{"num_hidden_layers": 15, "hidden_act": "gelu", "bias": "none", "init_std_qkv": 0.0312, "init_std_down": 0.0057, "schedule": "wsd", "decay_fraction": 0.752, "max_steps": 3689, "dataset": "wikipedia_en"}
Each number is 128 + 32 x the weight over its row's rms, rounded and kept within 0 to 255. Layers, rows and columns count from 0. Numbers have three digits each. The size before them is the row's rms in percent of the matrix's.

# layer 9 MLP down (transposed), 1024x256, rms 0.118, rows 403-457, columns 128-255
094:125120121127164161103172182107156186083136166090168135158049122118064147123094097159126126115119095116127159062149083163179100135150124103137127133176137097143119107155121121176118124062116145119081116073132115065165154097143107124117143102154207155127096126107112097115048148106119170108173119093071117149127202185098111106179131120119131181127139137125110187155125141107129144099140
107:173133156107094130114137072093142118134129164121122146078097112150157111126093154064118081082190084112092094193107094089075120106144166117178088136141098142131073179127137149128057126146100121070136149183108101122119131165130126159119207098102095126093102116134146146085118183132119112094109109155109191079129093068117119147145087101053102164144165162102120169130131131171151156157154
103:065103090139095105137172110132122165099114136147193123115122122079177153166162131134153148135151144057161092076193122123142116106102070172170136125084112175155128087113165141176101128116138125143162090148113143149168103160102156118136118121114131119143156132061101129098152199150141061082142142095196077099171139082147107173103069067127130149147105052101113108107136143117093118128083
109:075107179213214154109132136095155104106111161161081131139106147134160134150135129128096171095169144116138198064089105093110137153173101120092098060095118132159100179128111063080124117144080137121138141162080100139094081155091098135130156107113153166119140108138228130138109137099082112147152173106139157120133168146110147142127109157210125090096150123138110115082145106112090126143075
098:121085147107113120155168081141081169077170155130117142099102137126117104154127037175113154110169117156107169158177121085133125182096123133159160051095173134129107109122066113149111143098121132130130144158109122096163132172153185106153177121099179104098160148158175088107098109112156179176104130094146089137177100089111214148135083108117167126136121166058165128156157155113078120134131
102:137162127100055108092172133078121143118100141131116146183135132161128163144081098087121182176134116113150161149128104113138125113107176073108139093135121145138157120132133140125106150130089113138076068104104162131137114080170046120130098179182138092124095106116110114139119092068102144149097103107071106145089156123144099133080091097142140104146158118143124140147083102154108158061157
091:085151135134120149161145112151146121107141108131119122138128141161165119111111166144155138118083156108085061129114070115039162133120171137126103148191101134092168109128061132126142120156094070133141118185169108092068133076134109120142185158116140123192130057156085149170140162102101140184154122131182113117149057147094127185109125131043135084139111168125142075048132123124106206128099
111:089141229102117076160101143105133180134132142197129149092132101135165128075127153166107126144171148079097172148144147061135148145125087103138112070148093141181106143152105095116138113104181110120159125138190136100055130176090142141186081151128145158092113121119174052158154119110121149123112103106121127088144129084116151166187136159109171090179099170202131145128166085122127131118129
089:165136147095155171120109124050130160055110122151158153124179139139121119132181126126130019147128150159130146170136164182066145130155140064112109064087106164128084078119161191121140124123177136120123110120120112120109073127153061166088115114102109102142167167143113157197116052122173141155169129183123156103132141074097167165082096134111134164087145150129185060167164126096140116110125
105:199115170124164138099126134136107179102106160186104145150076128148142069074107113165100071085124122159107164110174160116151144131175148168094103125155128162143100125172159122149120162118086134135088102201186143110102167097096100125152076131151142109158144127167147124124127130135130166138071134082177161162157157137128131115128133102122129175129118115077186122113139052070184113082153
107:164093124110146091110137088111171147123155122091179092172102035160134075200098109154112156213144131145126148099128159162157161131097190114127152112138074182092162163081141178096149152198102101123140108124134162123113144100098103123133104191133116101156129111112101110093152064106131132147113142150104122055153122160154127102121098188138135148128124124192101113150110122126085139121069
091:061119083159130097113114129108072180090133098112089148155110127151093145064151170181118190148150189148061106108134108184123168128155122168073143113108152203110128149164115126110130129127157150127146094152185154120144105133086129160143177083163062099113091146103113159142151152147120105123009132151086142130087144138142130176085129139119086123106131070107179080103127122085096138169154
093:129124179078061163103117075113155057156181107098095146154142110135113119097129111094075109135185132066072130133164103059188126145093137089161146097172133111104131164129184126132118085159132125095133174102153152097096129122150148131154162131168116147158163084175146136128160083146128136128208122110138116121134141156135096130127147064110045104174091166182081104159147114128129122083175
104:125128169111111088145130094144149146122124124089147182087109086092097156153088167119109175180140157163084179081159128123121048154147169132120104145155212096189096128118088099124118166112110066093171152072082093163139185112191107166163155151112109133161131132154157155078163149096116130092089135096114150117147183188153188171115126134184130138134139158143079139135105151119096106107126
104:160115132175165152179114136088141122162098175095137116138140177178145183118074130120051152074116146131094095111121122115137173098149129149114123152164168078141159110148153104094067075126134153132115105149145143125098122112167055085113135128147145096053079145117161141165077159155186131100151136132097113059151136142220080167205195121140159132114133181098112130207091061157144171174132
078:137059155159153120112192180125116118124138102133089096141108105087139133145111172117153105105145130118115174100157108168097172109059127185074056124115116153138169107201109151153110166127124076176107146167085074066157120169091150121160070069133201179105105205091108141121128155171133164123126148201125180173098139155099082167161127107092096163133147141160142108100125113147139139100139
108:153141184155162082221114145122059140139143118120090153097139118068173088126131162070095109067155140160136125148157152059149133146136175098072167121148152160186076162092111112162099110163151105138116153127168145188081112117102062154106080093099129096129126108081082180099122125133163136147112167102100104132091131150132127100186108100117082101090136137099087174083133089094137064082141
108:181103141103096107145126062171061121139104165102103081176118136110110069143066128128098093126131110188162065146132111053141102087145105101148165143149170140117158124172071105114120152109165160170161128134134124137087104115125121095053137096101120175121128109112095158175163165111125097249134204181141114153165163100151135128111104150137130139090090087155104122127119135109101111129155
104:141133098116159145053167054109121117142058130161112103155130091057171115055152109096143140079142090112125074075172097077084102095137171093098143121157122140106105134102139111123063137120122122213122110155145118117126178151094157094111141124123125138070100135161133172043131094207113125082195082182146170150118123110096087151167128153168144107111076089094092118106097160107107118122203
097:118134092123149130098162121083119134127157123092149173119098204145156146073131124076081139174147154137093139089107088169121181137134092166137149107137109130082099084155167088209154135097084126132131095161100096120150104100217160151107181167116115053111090140121125177113113157075095137170155096141148120095123089103029101122151138211132198124143136092117110079166146146128144179113117
103:125138128194106091131109143035102118106121113110160103141102109155122144208138214103149183062129120129106099119131151068127129140110079165158105151168170136146102120162206140106128091086127190149131134124132107063078101115183161116192105137143153151090160141097109133127139113125150127166081101175076082137099109096120117159114141126179109054088125115131158130117126088088123152110102
093:085175134156104123121157096149136152154088141143153150080136164138139141114168082137145124169096168149134155113122117106101128111117118133106073140151136091099119159124113158152086150176096155153135085085171103105110073131191136175097133154159167156123123137141050109171169084097156137106098126115141100131119176155141127098086064143101169157160140131187145146140143079143201144180170
104:094127089126106211099117115138127143070141126109146160097130155124186067103137154146133113107062126156115098127128100147127131154098165073147156151127180118142073109154109087104099152150130133112178068123091152088049144139195046109142102191075105151125125072108099122178167154090145135122133100066173154182172105144077127157135097156140076100126081155130080127110116085166186096136137
099:207172155138126191163191144089125137103111174146150127113042132141113121093096112153160140067111115135139164147129095123111086169141097111138158129142063138207177087169111134080106151153095128090138179165145175127147096154127126066192119106088141113151134127120119113112157099081074095137192114081134089146080141065156104084111129126097076139077123141120088164165058143172140111094130
097:123145143133106107138097111098142146130130163123082182172114149154128126101087127148184096108108133048131084106163139163079073117132147184107106154127106086070170115081124111051108052165117074136138136101124174162121102125118161104146162103121129108196161153103139076056181117164154161115220130086117149107147024133079122110028110120086136123088089160109125161070126119158088113106136
100:081171076131153041127130081146135103151163162166117145109126096079153137147153128116107077137144083124139162134099193198153132148140154100178182146154132061169161163110130121123143120168098126104110139106097122124091167169158124130184121124194124216110128097151128123142119073177141077105128206103127090152132120163106075138105123120197122149105180127118066171106113112179103100162131
096:108174124112099130119133117141082102135069184135105163097162182128057156169149113118115129159140143117138048164197122112098162144086154164120140136134096174143147135156119174128103098105114159066084143079096154133194117093128144130059146166141182128183131124172125100110084163125178134085098152137115162097148141189139182135189150132104071103116165089134120115128161113109144126097116
110:131125101184059147117148122108136114171120115175150089103142148151128110138161118090101162145164081092139162161126092123145235104177139133113121126113118193152068124149107065188092107115159086120185125137099096128065056102072139131152115117108107116170136130126131104133101128138095151115085166174189102131124088088128099132117132095117115150113112051100114121100106103086144147099135
118:100070155162154116126155129119147096184072080103156066067105120145066107126139125079161142152164159121160112129167054130085092105145173113062097083075090119073093123115161124142096209105153090128104124138098101157116143147130115119112158137153130106082116122078119097091099165066107118129115141143117114156194151111090105116177109165095134136112072196130134100125173114142116099152172
112:126092095112112097142121144095156116120130118138105093141076102124126148166212126153151120165094149125151163128113107127107116098075149124150127146091176158186149118070136135181148061114141074194139123121074152173083149160156120091099042133062157075127113077132110142117152138113085153163135182119154112128114140187067187082146094148106147113064129140138128146134184145131186116100096
100:123114138098125071123140119086107137105115144133127119111055118131158047138085134183099123150149137129177058149121138113186137115159141071067156083155099117099103111140074093109039127111125136107101150150147117103098065110093117112133166117103055189143148102129087091121085090094083124090119135115140084108223106072190108082158201130100142166168128117161107104114120132147189110153156
096:138119131089116150121118138145129060167130116071156153135154119150140106125136095062169165106121170161113126072175085117085164082102119151118160115116155072106066114105097159120140178075098074102150122087113070161102124213154104074131156125115142111107137095140102175132141129203128134128165121215073101112107104111124221058097098168137140139145197114088041121077134157182122063155143
099:107124134113169136109087138188115155158151164130142123137143176163141155149171135150124166130088081066166068101144173121110079112117157100107141184096096108148188113095185156139152124164168141164164173098125211175104156157144145162130141156121166134137106104184110110161085117158113134106085124131147134120120166135192091094095133123133168083104151088074134089129120126136129149113094
107:180092135163112117068178180133112153103122136111133162160138134156108158155137153128154113136143145133089141073163123181131110080130126094145144105123121172087062119112112134137115139084071116137145138165097141133154145152157128090159157128128110136034108163197184105172115120111121076181156152113111126187104148122113097137167177160077189151160085126111098144125189100173156177109114
105:135159142165188102143086121117168125174124099087123128106124153117164115174137151130124097139217120144149124197121056210150094083138115122064115125144131162134135147130067136129209118086131084161078134135142154117170129133122167076122096120165167099092162123125114156132104105081140177138164118100156159137126206127112156131118155077116163117155137157138173160144110129130167098114159
100:105167093108116169105102140075090131141136142109122172099178165130142070078129160196085109128117128175116128114094185179142109099134135090138138078142129150142130183034123093075095095095143143128155148142151078148136167150149145167121139134145089101170209134097121102102122072137128110138141099159082113088133140084186089132092121091093122131090088136112144186132172134143163141129115
116:091056212111109119137110130090167138047097163143143104096148114047148116101135132046192119129160181109160120109137106115133126128107124125099113096140144161132139197140209111178146120104145121114056112164136142139091103162104128083154156148126114146085080182080167217109140113112048101123112148172109142145126117130159126105101096119099143112099132171142100115078141053162107115179148
107:139083094154160152096176122106138128088091079164084064125081094118190142097117185118141131158150125122135154206129122107159054054123117119116077231170131126178167145140129109107128081171147136124130110141106150165129141144205147210112133204105127140082151120094115173185115088035126130108197147124168132148101138115146122164115179098151146086127154118188120157127115151181173118074118
101:198117127131038190149131099101066119140129136091042102137176096091160165097125149170181105121183086137113110187096160132141147174201062122143179077174148145112117181115067072155107087158097133153118115173117180120085086108153104125130113118171105145154100151143129157151160154154098186137190147179157082117137159093104124204159166093119080128102081120109040109087087180112124168053163
085:183187097126111205140189129111115085114081099076101130098095113142198157186165148111128078084140120148133124098120160233125138085085151106064138134144156115129165092120138154095153120104111124068143125090084093103141137140162115088079221153151133129135139134141109169138152100126107124109070117127100112105111086111138152159076142123087113130130172133146173105160183157106107148116124
099:146146159159082128107140154133166148089158127085118073147162111122104139113086155143173154109130168115087142140149174126166130148087131102130137183124133168108118118139155094136169172140206125076238147118120127093185122195110117145167125094102110109120113127090163185064086146098113073107093117133074136098101165130087089178158155115116173108143116138150196150186089123085168140180154
106:074138129119179162128184083151114183078130088145156145169129140146104113129137143153089098133102063178132098120071121109154173117130137203158175120088144197193159120110126094165211110127086152116155095149159096162044099135135170133113141125138148131118096120072149164185128170113182142085133137105179015116148126157050059152115084111080151154102079104076117081111157092165158134105171
077:063130145177102083161143059136103159096163103069123137132140120153099115162212117092157082125129115162088115176157061080140146208141142097184152153201095147152165154132105162089123123102131152124122124162098076142112123142084070144130093133131131132082102122134069085091154122112107135117155146127143124207173147095108161153089062113159113109157069115193106147095117134101083102128183
097:128101153087139112104118101196097066127089140162133084127105185129122134108110109077095137092127101151132089141112150142126079185112211100108183103122130161139147133175160125110107089098129112033147133160099120136144142137173076166094130092120168131059098151073150114190162100105135149188156130149122086146080101102139167083135042135112154148148101128196100129137109161124152131126101
089:129097177165122064126158115093148141106153099162093118161078103105139091109125098195121086116170119110199103178144103105176173112072118135120109123136149121114185140148120088082131147069148106106120117124131167096150179093084146130070118060107156120041095177123168145130148133104126062178113161181158184115148125139139144159052101165178093121178101132153112102182185151138122104165169
092:154094164140157140118084162152113102132132110133157043097144162148086169142158129099142105093111177120137062142114141122110155081145147128085140158113185119116148089111086125172137148114166185124058127124111126147086088122114188173200125145071103151089172144136103152135108042080150127087179070112142076146094123110141118120128182086135107138106090151104102109134164073168189145146113
098:111113148090093164158127161083116085071117154107092080124165143143184148142150123121126131115081129107121146168099117127127107116133078071159123077114159143166111101162131125172109075100052107148130159181199102146100122084138161099111158140152131102112084180131100176101135069148155092164064165108113068112087108093082141140141115180117097161159123160113132170156152168123109144124133
077:104171136142119138118091135114107120112102113133071112120094132125044134124165173119132092149157103127140114188084086126157183141136170093087147194092107122121152119142177137133116136093104131122163126099152115110093136162143124166135139142128160101090147093139133138122194171187110081183151164100157147135175120123143124148176093144186079103108083050136077118091153206118151120107169
104:097126126139048122170097126106062135135144088182096137081144099117086195161096130150119091187103138124100123080158155131149223109128107117133143165127135159135138103133133109119085163098156112201142121114126142132114081084181155096135151097105135105135165180160202148115168167153068129112108127147178145131142117163205130160071174140120133149169118076159172163161064132120179154110135
102:106134103157069134122138077117122117088097133152123076127117174138103112127099140114110149208117181126106105110180118030163199117171228090115164104131135165074135096167132153103157101142095080219145136143110127078139145115186075180169172104146121089123119140111138132155155128075069107082106095093113140083107107122172134077146112084125101133137117142121162154133119051110111141163212
096:138173129130131128066150107109128134133161152095171108169117154138103135070085112186104127116175136110149128190103107134133165163060104137141125160085069122118162181124163161108131176175136128123140094155137069112082121157078134130152137116121163119093175073099181160173102149162107098171162140171137146113168171106154096094127150121116139102092152067093073095119120099149045130126121
094:164111147122109173107100166114137090122101142139139141087148124113147195155153103111121140183111091162142167069126151148165098162133125094100129127133153184089142124118091064104088150114147073173090129105155096141127129120154216084168086088188180100063096084143168153134142112065120150116094045124090118141130175127135154138140161089098138120152117170185112134134076108167153178155097
105:094159098158157127165084200115130105138166101144080115132160114163119160154172158126176123146080052055117095122106134133154150139084112134100106135130105120130122108162124124153133126096120114134154118141134148117087065092138186119068165150120202146136119107147134113084107157079141117157168123146093124123108137107087152104160113138095110176107123140086056092088147123174136122141075
101:132131109103158154127123139139114162188086147136158137091074147120134142131096135145099151156106148122139098081180126160107161150151189163110100080094160120148085112151117192157194131152153120051096099155095145143126132128087149113064188152112107176117147131083135114180153116110102183110080171190139096185144138082122109101191120122134146114150083105094222139117138150128090151141135
090:106129112124131088089089162114085092143123134108100078085109125178064178077089126075154091124159141179108084153142148149111177134087079144157140121112128088129135147140158167083092135104066164116125138150187176160146144166140116199120121069125133128151157096164099128133186130123124141157114174168118129122175153099137172107128147089095105103109099074060148130148149065145103137107141
# layer 9 MLP up, 1024x256, rms 0.118, rows 404-457, columns 128-255
107:129194154118073109113123091212091099116120065133113133090103166133135128160166111101140141147149175169130155094084103126029118090116165103140082085121019088156131135137153138113101165135197087100144161101076142155138149129128242140117184085155099117129114103148148138191134127143106166141202123151111136159094165122058140123087113076085167156109114087090139084124123168174114113141163
114:137155089116077087149141087130133100143140171169131110100149113135122131079161152135048086136113154107119152075072154146115157126180141090049055079128142105120084146135140114123131128160180218094114161120111074136129186116148107103193123150179074090218118136183120149129104109131114095103140146140147065174105135105155190160133131194219110145158122084150127100107167122165145103124107
108:096222151149100181113059092121083164120126084169124114157183155130136151118165103107144124140172170117131133109114104187157150144151108161141083162125157143125079116086097139126123136168122139039093127123084124104170174093090114094141130112144107119147089153138112133143130110087087141091156129106104121155171119123115154138187130146137114110185092178054118155172168134155091168074144
097:145140114149120085083092103116097135077118080119108174162091135081131149112136128140135160153142141142145135139157178092087114145115063129106107073132091161057147134123100148187091118131068130102105132115115159134163189171199162086130116056137137128099192139123128101084124167156119146170206113140140112104174115200107147132181130162120150102104155151143123116120175153133110119152102
097:052058111116126146056110104120125133131098143143142149140095165080145144113163103158093118199098158113169055095101151113058098076143162113104147163112135062149143176133195154111103141108097145119104150139106105114114083147116159130129128112098139143111098160053164114151159149116155136090082126115155085110153157083099103097110141124096095112100059146120163156150109126106118129177074
099:183168076118113099113176128135156164160126174123061116107083125144131167069118188161098122150153124221149146181127124160111100177091108163139158156109152166104151088140129127105125116107152143096150078130112119162118104143144133119154097168144128111091134168117119125149150102143157112168046100082140082172093157106122161124137142120106148160088132129134127165156163142158188084084192
111:145166109114124117104121164115106092131158112105083122131132111209138146103199174129099136160093164203128236140125154106119134143131153138102149133161101171097070064099107076143085130179121102101102171134123169152103108129145042139135149151219068131182077125085097162137174135087065143148108154166096092143141105142092103119162090135106134126135139148150128178081114121151125182119143
080:153134117157153116138089096122157168179057089128134092100110114091111134155142099112106189133113138185151153112162122142183073150087116164166105134114079081145172142104138105150136118186134117118157175112139175113113081155083082100243115183146129082058108079120090148114110144136153194171084158095075118072144142134111167121101171115107074161125121118097177183106170105136104106123137
104:153104172132059111160088120139105132144104188120139178104081122172139117131120154149175143134136170123091162104154090088108143143117198055116147171171082159134123152154143110101123163143132146123209208124139156098159142184203159173136112152141088085118103075102107139110118170155131070170118127140147082221114107152150128108117118151161176126079129179108121114138088140118155151140165
101:087061086096176114091151138175123146139175114104153145115107157106126199095143084080153201136124117088161086068225152163123154169137056114137167052070095168127076157099173128078139114147088190130109117127146104146132175085115129091153124120092160092205107097134126164124101164167180132163095133116110141086144133128143093081167047120162194140105146114117144098118146110129142194079110
092:137166121153123140143136111087200116178165177115157110134180123102129075144144105114036088177120124135141134131167180130098118064120081124091094166128169146115134134098167088131128149130117148104084129082074171083119186086110183068115141147093087130126139084098157106109089072118119124085181102108083065064142121159174165163126088100062129143088079086179105152139151103083130140185133
100:127133052094096151159114136137176217115132103114054136124167160114101141087090049094172222149134153122172122152136128186098122144108118130174135141082125134143100166118186128163131138097100133151142129151107145127131136125184129089078105116087081080090157146083110139155122174109114108117165133106145133129151103143105218114155126062159138178089100150157157145086099184119177123208054
103:140128093104133102100150180098109122119087109149114131162068160168150153137160129143089152151142175129127150150099104193107195179123126101170100116120131127150163114172131065163132170121190155159121166130092105160175135118055077082145145104135080166147116103105145115139158103139108041164149138165121125137106143144164121114130094133093153143048150138112132180095115146152141118110144
099:071122130164191164139096126158076172106124126176132151122122131121123107100158144118192143164099181157190176147154114112109137158127118064113100156133108142114124185099062076096065185094141138087072100143102084107147094080133123107155212181130121137153092133154093096112124168186105129141148090095136182060084169151144163167044117174136140166149160126125135192103178159134163082128070
078:180110067124174101122109090139101154180119117101096154130129144140139084085149195103173195151100204141120114123090158111196143159157081137129117197151145129127091141173125160122106079093134136143192107137193062090130192108152080084116122145145097137194179127167149104088121100179138155150134077068094080148120134116110114137132123116112084113129096126134117110164141098136120078128124
104:083196126140171100083144136125202147170159049166092147096159199113112167138127169124140103120086112124143123132101092082100199155156073124185075107094145170086100166125145163138154155091077160122136156178154124135147156097172173126113038159109136132185134111090153100081140146201147134084110140112086061123103137166095072155138191132114121162127086111126170138128127103116152093166106
104:085084151130060139118078082110151067139164107133133155072169120176111151099138094142133091153076128127156126154120146150095142139130135121079084035171175116171179158137138127116220213075106174121147126123169090109169184152146163092123161153117118167162129138127177073143100118123138163147110139103090133153166164127146123149123212123152146120103174128154156138162140147164075180157127
109:092108086171116141104137118139119128168140057161114138139156131141105192183115180122166137121148088075180190113143182173158169147137151103123197154077151175153130140085119153089183083088123129131063162085131113135138155108134134139120123157083071125146171106107126082124122117138109079079070069115093118080148096087182146120126102121184109152140163114124133162118139093086120160172104
097:061162067144076103147126135163161128134176119143110167111159084157113143159083123153103133104141154155143090128118229083095120139198158080155133153145155150156132187090179166141116130088159165142172098128113159125137121140091144111096102124167188147120122090149096101126138116082143140081079101087045082113186141143204117093172145086210148154059074119191118162129141164124100183155056
097:133141164142188129136164123113167222133108119097107224124121111098122154109140209120109100167096149141117172132167051158167116075136173121075119124125118131111136192080156205069100189129093109082080099179163111140140143087126132115127123165131168109057114086156118146172127163114124104138093154128090087169100135109091155145114100102104112090093114137146143121140149098075146108126123
101:091107092118117153161138133175149142095131079153122171148059137139141160100139119087088120100120129129104115082181045084151124125121110138145096147098138170131100167170179125103096052117112134102110118161113120184192153138149164131116081072089104122130104146117159113090143180117152148102142078157103161102085133085162107120097176120143097107127133124127190121081132136086108126113106
102:127164129150176135148077138177102132137079136144100124096026110078118169154144119201109094130188120171155171116195189055078162124098129094102167120148117120137055124097112175083056182132104123136092130119154109142176125078110106074147068091148089163104090147123110099153132151074144099070127121121171165144103094109129135115131099151145140126103093082108162169118168185103140147162035
099:088118126140136132116216117116080155100119127107165154156105124154170127084104129152092112179123082164159122072141140080152144131076217175122117158193145159132085161128129168153131104176162166117173127079118139103195152101127194158115130078140158116078122101123186138121139124127115136134140162110099081082110082147161173117159122097115154135089078111083164083053185103165123188088066
097:152112074122097135129164143165111152150075115162145067131090134064131122180143092146114172116160144132114085098152068143192118166147188102062122123102123156135128129142070159166145146116115165132190067150160089116128161118154108155128100185090141099163135147123100125151070111117150114132119106092190162139172055183099123165181146131138110118172119203107164144134115098059133142130095
100:076117117138045125150110162144110076141184185118119134084143133139116103152112101115172167098116091105155105068119127105127088092097165171155139066102117161103153136148143099094149150133131172108162133169133105111115135137138139118112162151138135082180090139165131107196117145150084156098117080157131099078093149131109079141130105116122155192121130143151160122103123078103183188123134
093:175118111145134087091112153162194145146119127139081067153119092102079141073118144176135096091171101150118141096129148079129173122118175109134102111109112151167107100114212071129119122198134143140123119112152140162096125179082135162158115156151135078092188139113084127117155175124105150152116087189074162161098118115123124067148085140087128093109106157123093166167126050076105062135111
109:143101082180121074108130146068142109137101080161135122144177161147082139143163135130149166120106148119154129174143084130111146135188121136132108171089169093140088062140145123178156124135129089161181135141072120133125112145052173141143138152109124092091094151112077193211148170171095171092096087158119174113060133110165072095105116156108079159184083174071109142150123142141144140105145
108:167140103126173172147136136202154120177090187251151191115091041166128099141156176154180102085121109097054114147086112164153153111120161143146098155160107132106155151129132106135100073122097111125119134161116125131153159126127153109111197101147151082084108192086071078065136074153126107114161121134119156106137145141121099144061129222109109090131116135141152151181098111153135169182167
113:053105074161164134070146098141097133129155106120125114133067119157127130048136159146076073189152136094106106144084082146091169116116172165189107111129191146110113132084174148138138121156107105117106134143121115109150089152111117130073080148125127100139112109123083112101163109151166113134086098109115219185163175187128102142143178161102097175105081149133111151168148069164129158214106
103:102126107101099128101132068116139141101113167150185148124124046135121150133101132111117103113112169153152181096147120154136227138150155184121166093140090137175148148171114078119100110190150135114172132179144133125088101035112105160132135130135142094127143167119127175139160122121080107160107109130087143122105131091170165179148119095110116182096075147087114130114128129119149127057152
100:118146110125102127173169145163166107111120137120195114087162143151139118127147136109192169146152119125132157052145196142072143094153127159143137125124136125131113127132139152056151102093115128046122170145137091113110140131112140105125143139136094126172179065114149162137166151096129187097154127121168093113103127140102151142082101127127131141137100097098076155101135139194132069133141
103:113127165166091156102144109124142180105087130116148080071089123177165116126119083111113147072112194105140091075154123143183131180113065127162186090092087127147172129104156094060149116174137145171162114100098114124113172101146135169120101105146160099066188059130205162109188046187111165169159140101135175154149063105103161111095148081141138118118131150119134122137158119117118139122090
101:147127098116106116181161128154111090112132113182142158112094103142144095174122083145193084174101109164168153089121147113144121125191148141117174093073165129094083160173138144145093096055100158050128148116145115135165201146099104092107160118139161095102175119077127119138135150103124078163117157141078090070143133091137168123153058127138133122098095180151080140077108096125084198160117
107:107129111163144122097095123097220146180130180137131176160123045170163125080096105200080177106101157074145175066130090103124110179117098137098165157173107113080136140097124129093111065107172197053131123123097140173187163084156154160142115140117114152164157111141150087149101114110073132136152133123111139097102078128139163149075198110135081095115109136150091140083138103093154175136111
093:146136189157142070137097182089171149120130140157115151145113103126123116048101119072168116176097074095087115109157079146102124169097125098180158159163136147061117127106174125162167185097119083083150089162152104173129146111079113188131097107114154146130095152085134161067149110186087101083152148115158094222133169096109131133161171129120081105136152135120131134114088157082113124100071
110:150101076097078114131117119127157095159213070113104165119093143124167158140170103129132172133139133104139067081141113147105129191088047062179099167168117145072134155070131114122122140136120140133111140095159160071152113169137132161143093129100103098115132105114118159106182141157147148168103154156067137152115087159053158163102087108120075103153127076115097174110093152107092132157095
108:098137082116091126157091105115121115104146180146214164095064110135122099130087119128102153174117065100108163094098134154110132188166113155133146114074149115119135133098071142146097115138161152102120126171152175088168105077089150154148125075153127125126070143109129129190087204164141081102101111116087116109118122154149121163133126176106123127114117142099173122202100157119127116112118
099:090107138201141067128145121148097141157149164148095146165050076175111136144088145155153114168137118126135129102117177121088103128156116078067185102154149132105079114113153120086134068117152132116121105134137143197170138103135135112122140163058122110145185116194115140072102124084155116182129098145090059154112090176123080102077123166113099182134166123131135118165116159103078101131080
087:088076194105166088133162156122073172093176127182130076142127129172139103118137146118103122106105104106154175182144156041116063091113104135180186112133143079207113119134099125142093124139137203111131108144115159180075041115129134203173054157138128089134130134154078096115131136138173152151142183092093146112120151124137137158169119126131182152097078140160096138114060144102148111118139
109:116122145158136141146107122120139129077156120095136139066112139201163101217187140100130068132143140137116140096141073144111106146137102169191105178157137138085128075154169189105153141173152147070103149123112156079128075085140206180145164092139099150150106158140077212155132079132131112184121123202097154152079083143099119079158134088165110150135102125056190151164135127105114155174088
104:144103084168108094084147118132109204174045111083100126136150113133104169119106159154119155121186129101129129120227177113147103176168134130151170110080166150085126151141137103150162137116182127126171096200101107127159153164156107129166108103157065093133119130151158101132152156049089129141129073112130090139108184140138118091155160068126180115087163106135131152097123083104101153154097
091:149127110133139152147124177111181072169167133103106164078103119169116107118176084095171159194144106138147146148138150100095091080155225156157118119129114156159109119134097102207137119167121082144119123154114092101107106129170148147110142129148169101118120119151147146115098165145138112130086167173150089161169154113114055149206185168163093102094107148110117159121190139190155144124109
106:109122144124143108158099068151198132122080149156165135126135126165093119150148136059140110188179100202131107130063166143102161141134232103130153108132129145075134156125114123112131081082152138107109092114150144108095099132141124130166124129049111122128086092128133122135136079120137054179156120106128093122135129128177098141122117088089152134086081147134119146178096112153112125106099
098:068099077111128184142072119150157115169176114133083120084123166145169084136109123122079171175114102146103145104149128152080095200061186134120097166147112132128113142103097145112068139176085171116112083133178134158134150199159180072103130155171181140135130109094106172156120136125150126129125132095148140121159074147142208133144133141130111120098135093188119170132142119106198056207156
100:087097183114086150131083171127155154079084091136165143135088138194150148125126149140086101157121186158086143075103130175130057122129119109140120114123173122182182148107075157135153132086116173107107160119105148189144146154177140128101088124169113046139144128175173080191126159163127100066154156202137097117170106093119147139185133101173154162141193155051121181127104106132099096138117
093:076110156144141093155158179154093130192126148097122135131073162131135103131074147080138124128211180110162135101114096132131139144167118136090174176119054111069121139151113142103101166094194197136097126139064170107086160152093133106127128164132104132150129160141153078126124157092158079178135114096083131169145063153045109118098124090154100154114129163101188117091084159109127152172081
090:145138126192160115166155119166095111148138151130078197092120125128093091135140135081167090185119130164133188089104154054085101084135150128131137152086123113117170145116148119124144118084103075112168143186119037165165074105120191136087093134127169111107100132106065185107084130133099037092106121198089166108098113151154091155142125079103163108102136114158096172143106142180097113078104
100:110116144106111139154075117143133106101132121190106136119151132203132129130162160146148145096155151103152111070157054112191138119167124088117188172186105112190089115130157117133221133121128143134132154158145154106214109112107118081138135119093199107128093110084159092170125063083109164139123097175094129133153098141121114146132125082083115115129170141125171115100080187096126122114125
105:115073164199097137122089079073070121129089160162111128122136103112164100136120128183134115094103163129154070118111125178113159173202170156153156120175151136116103148115221123154088139143092141110110097126143082095158100120146167070099129132107187093130152102042123127174103072136105145250150115139146189112144146100128163203162104176143134129128116084077170159099131102173099118172079
112:042129160134061117167093109139111116137108139161101134122098128070149133139153118087125116129106105115134157119097102134145129160130080129126150104111190124104172096082035127128180150139104121139114115113031136130144129170143163148127164204182172075102150109145128096161140091130109086149107120176133140174136157100105128124129124133102104110140177184149062117127159113095140180135141
090:022118116054127133065130112098107092180120139154072167080167125087122069144144080192114119117082149123127137148135106112141075098111126179105130173118139137076111178164095201203112141123114161097134105093144203114090147135132149157106159150154119128163194112110068074103148148156124083126124140105162101124182136116126094170108189148131148114138117125139190169116173111111189101196165
107:091116100095120134134086080154099187092128073145061137127145187084180109097164115143112119125141143133130126115163090123162117099129126169091060098140146210180157192153129091149075114131115162100173138107108057093122160133101213166069106162157107119178131091156141136104087121163100113129135150176131129129158167108103106180097149143111154114112121134098118089084124140039106105176126
101:136122125157136114083169123133115141069129140112111131127110139170157115107138125114162134141155133190186135114128130112132135095105065149174179128033164197093092179134106138084146181133090137109173093128178113094131103120103116197117131119155118114151157092047122169082129148076146126091109112127153079147103090119139125179144124141154184140113134116126133184115139157094164120134124
082:132171152098097155147210125114094105137133141139171158127124155142138116105176084143102144110118070121147182145134146130100109190170187169102107179122151101114141189142092119119166130133210128135103081138159122125168068137088074113062122110100114146127095099061186136124147131111154109131157158155107145113204140125127104125114121128104117072169133137169169137107150101133155089093109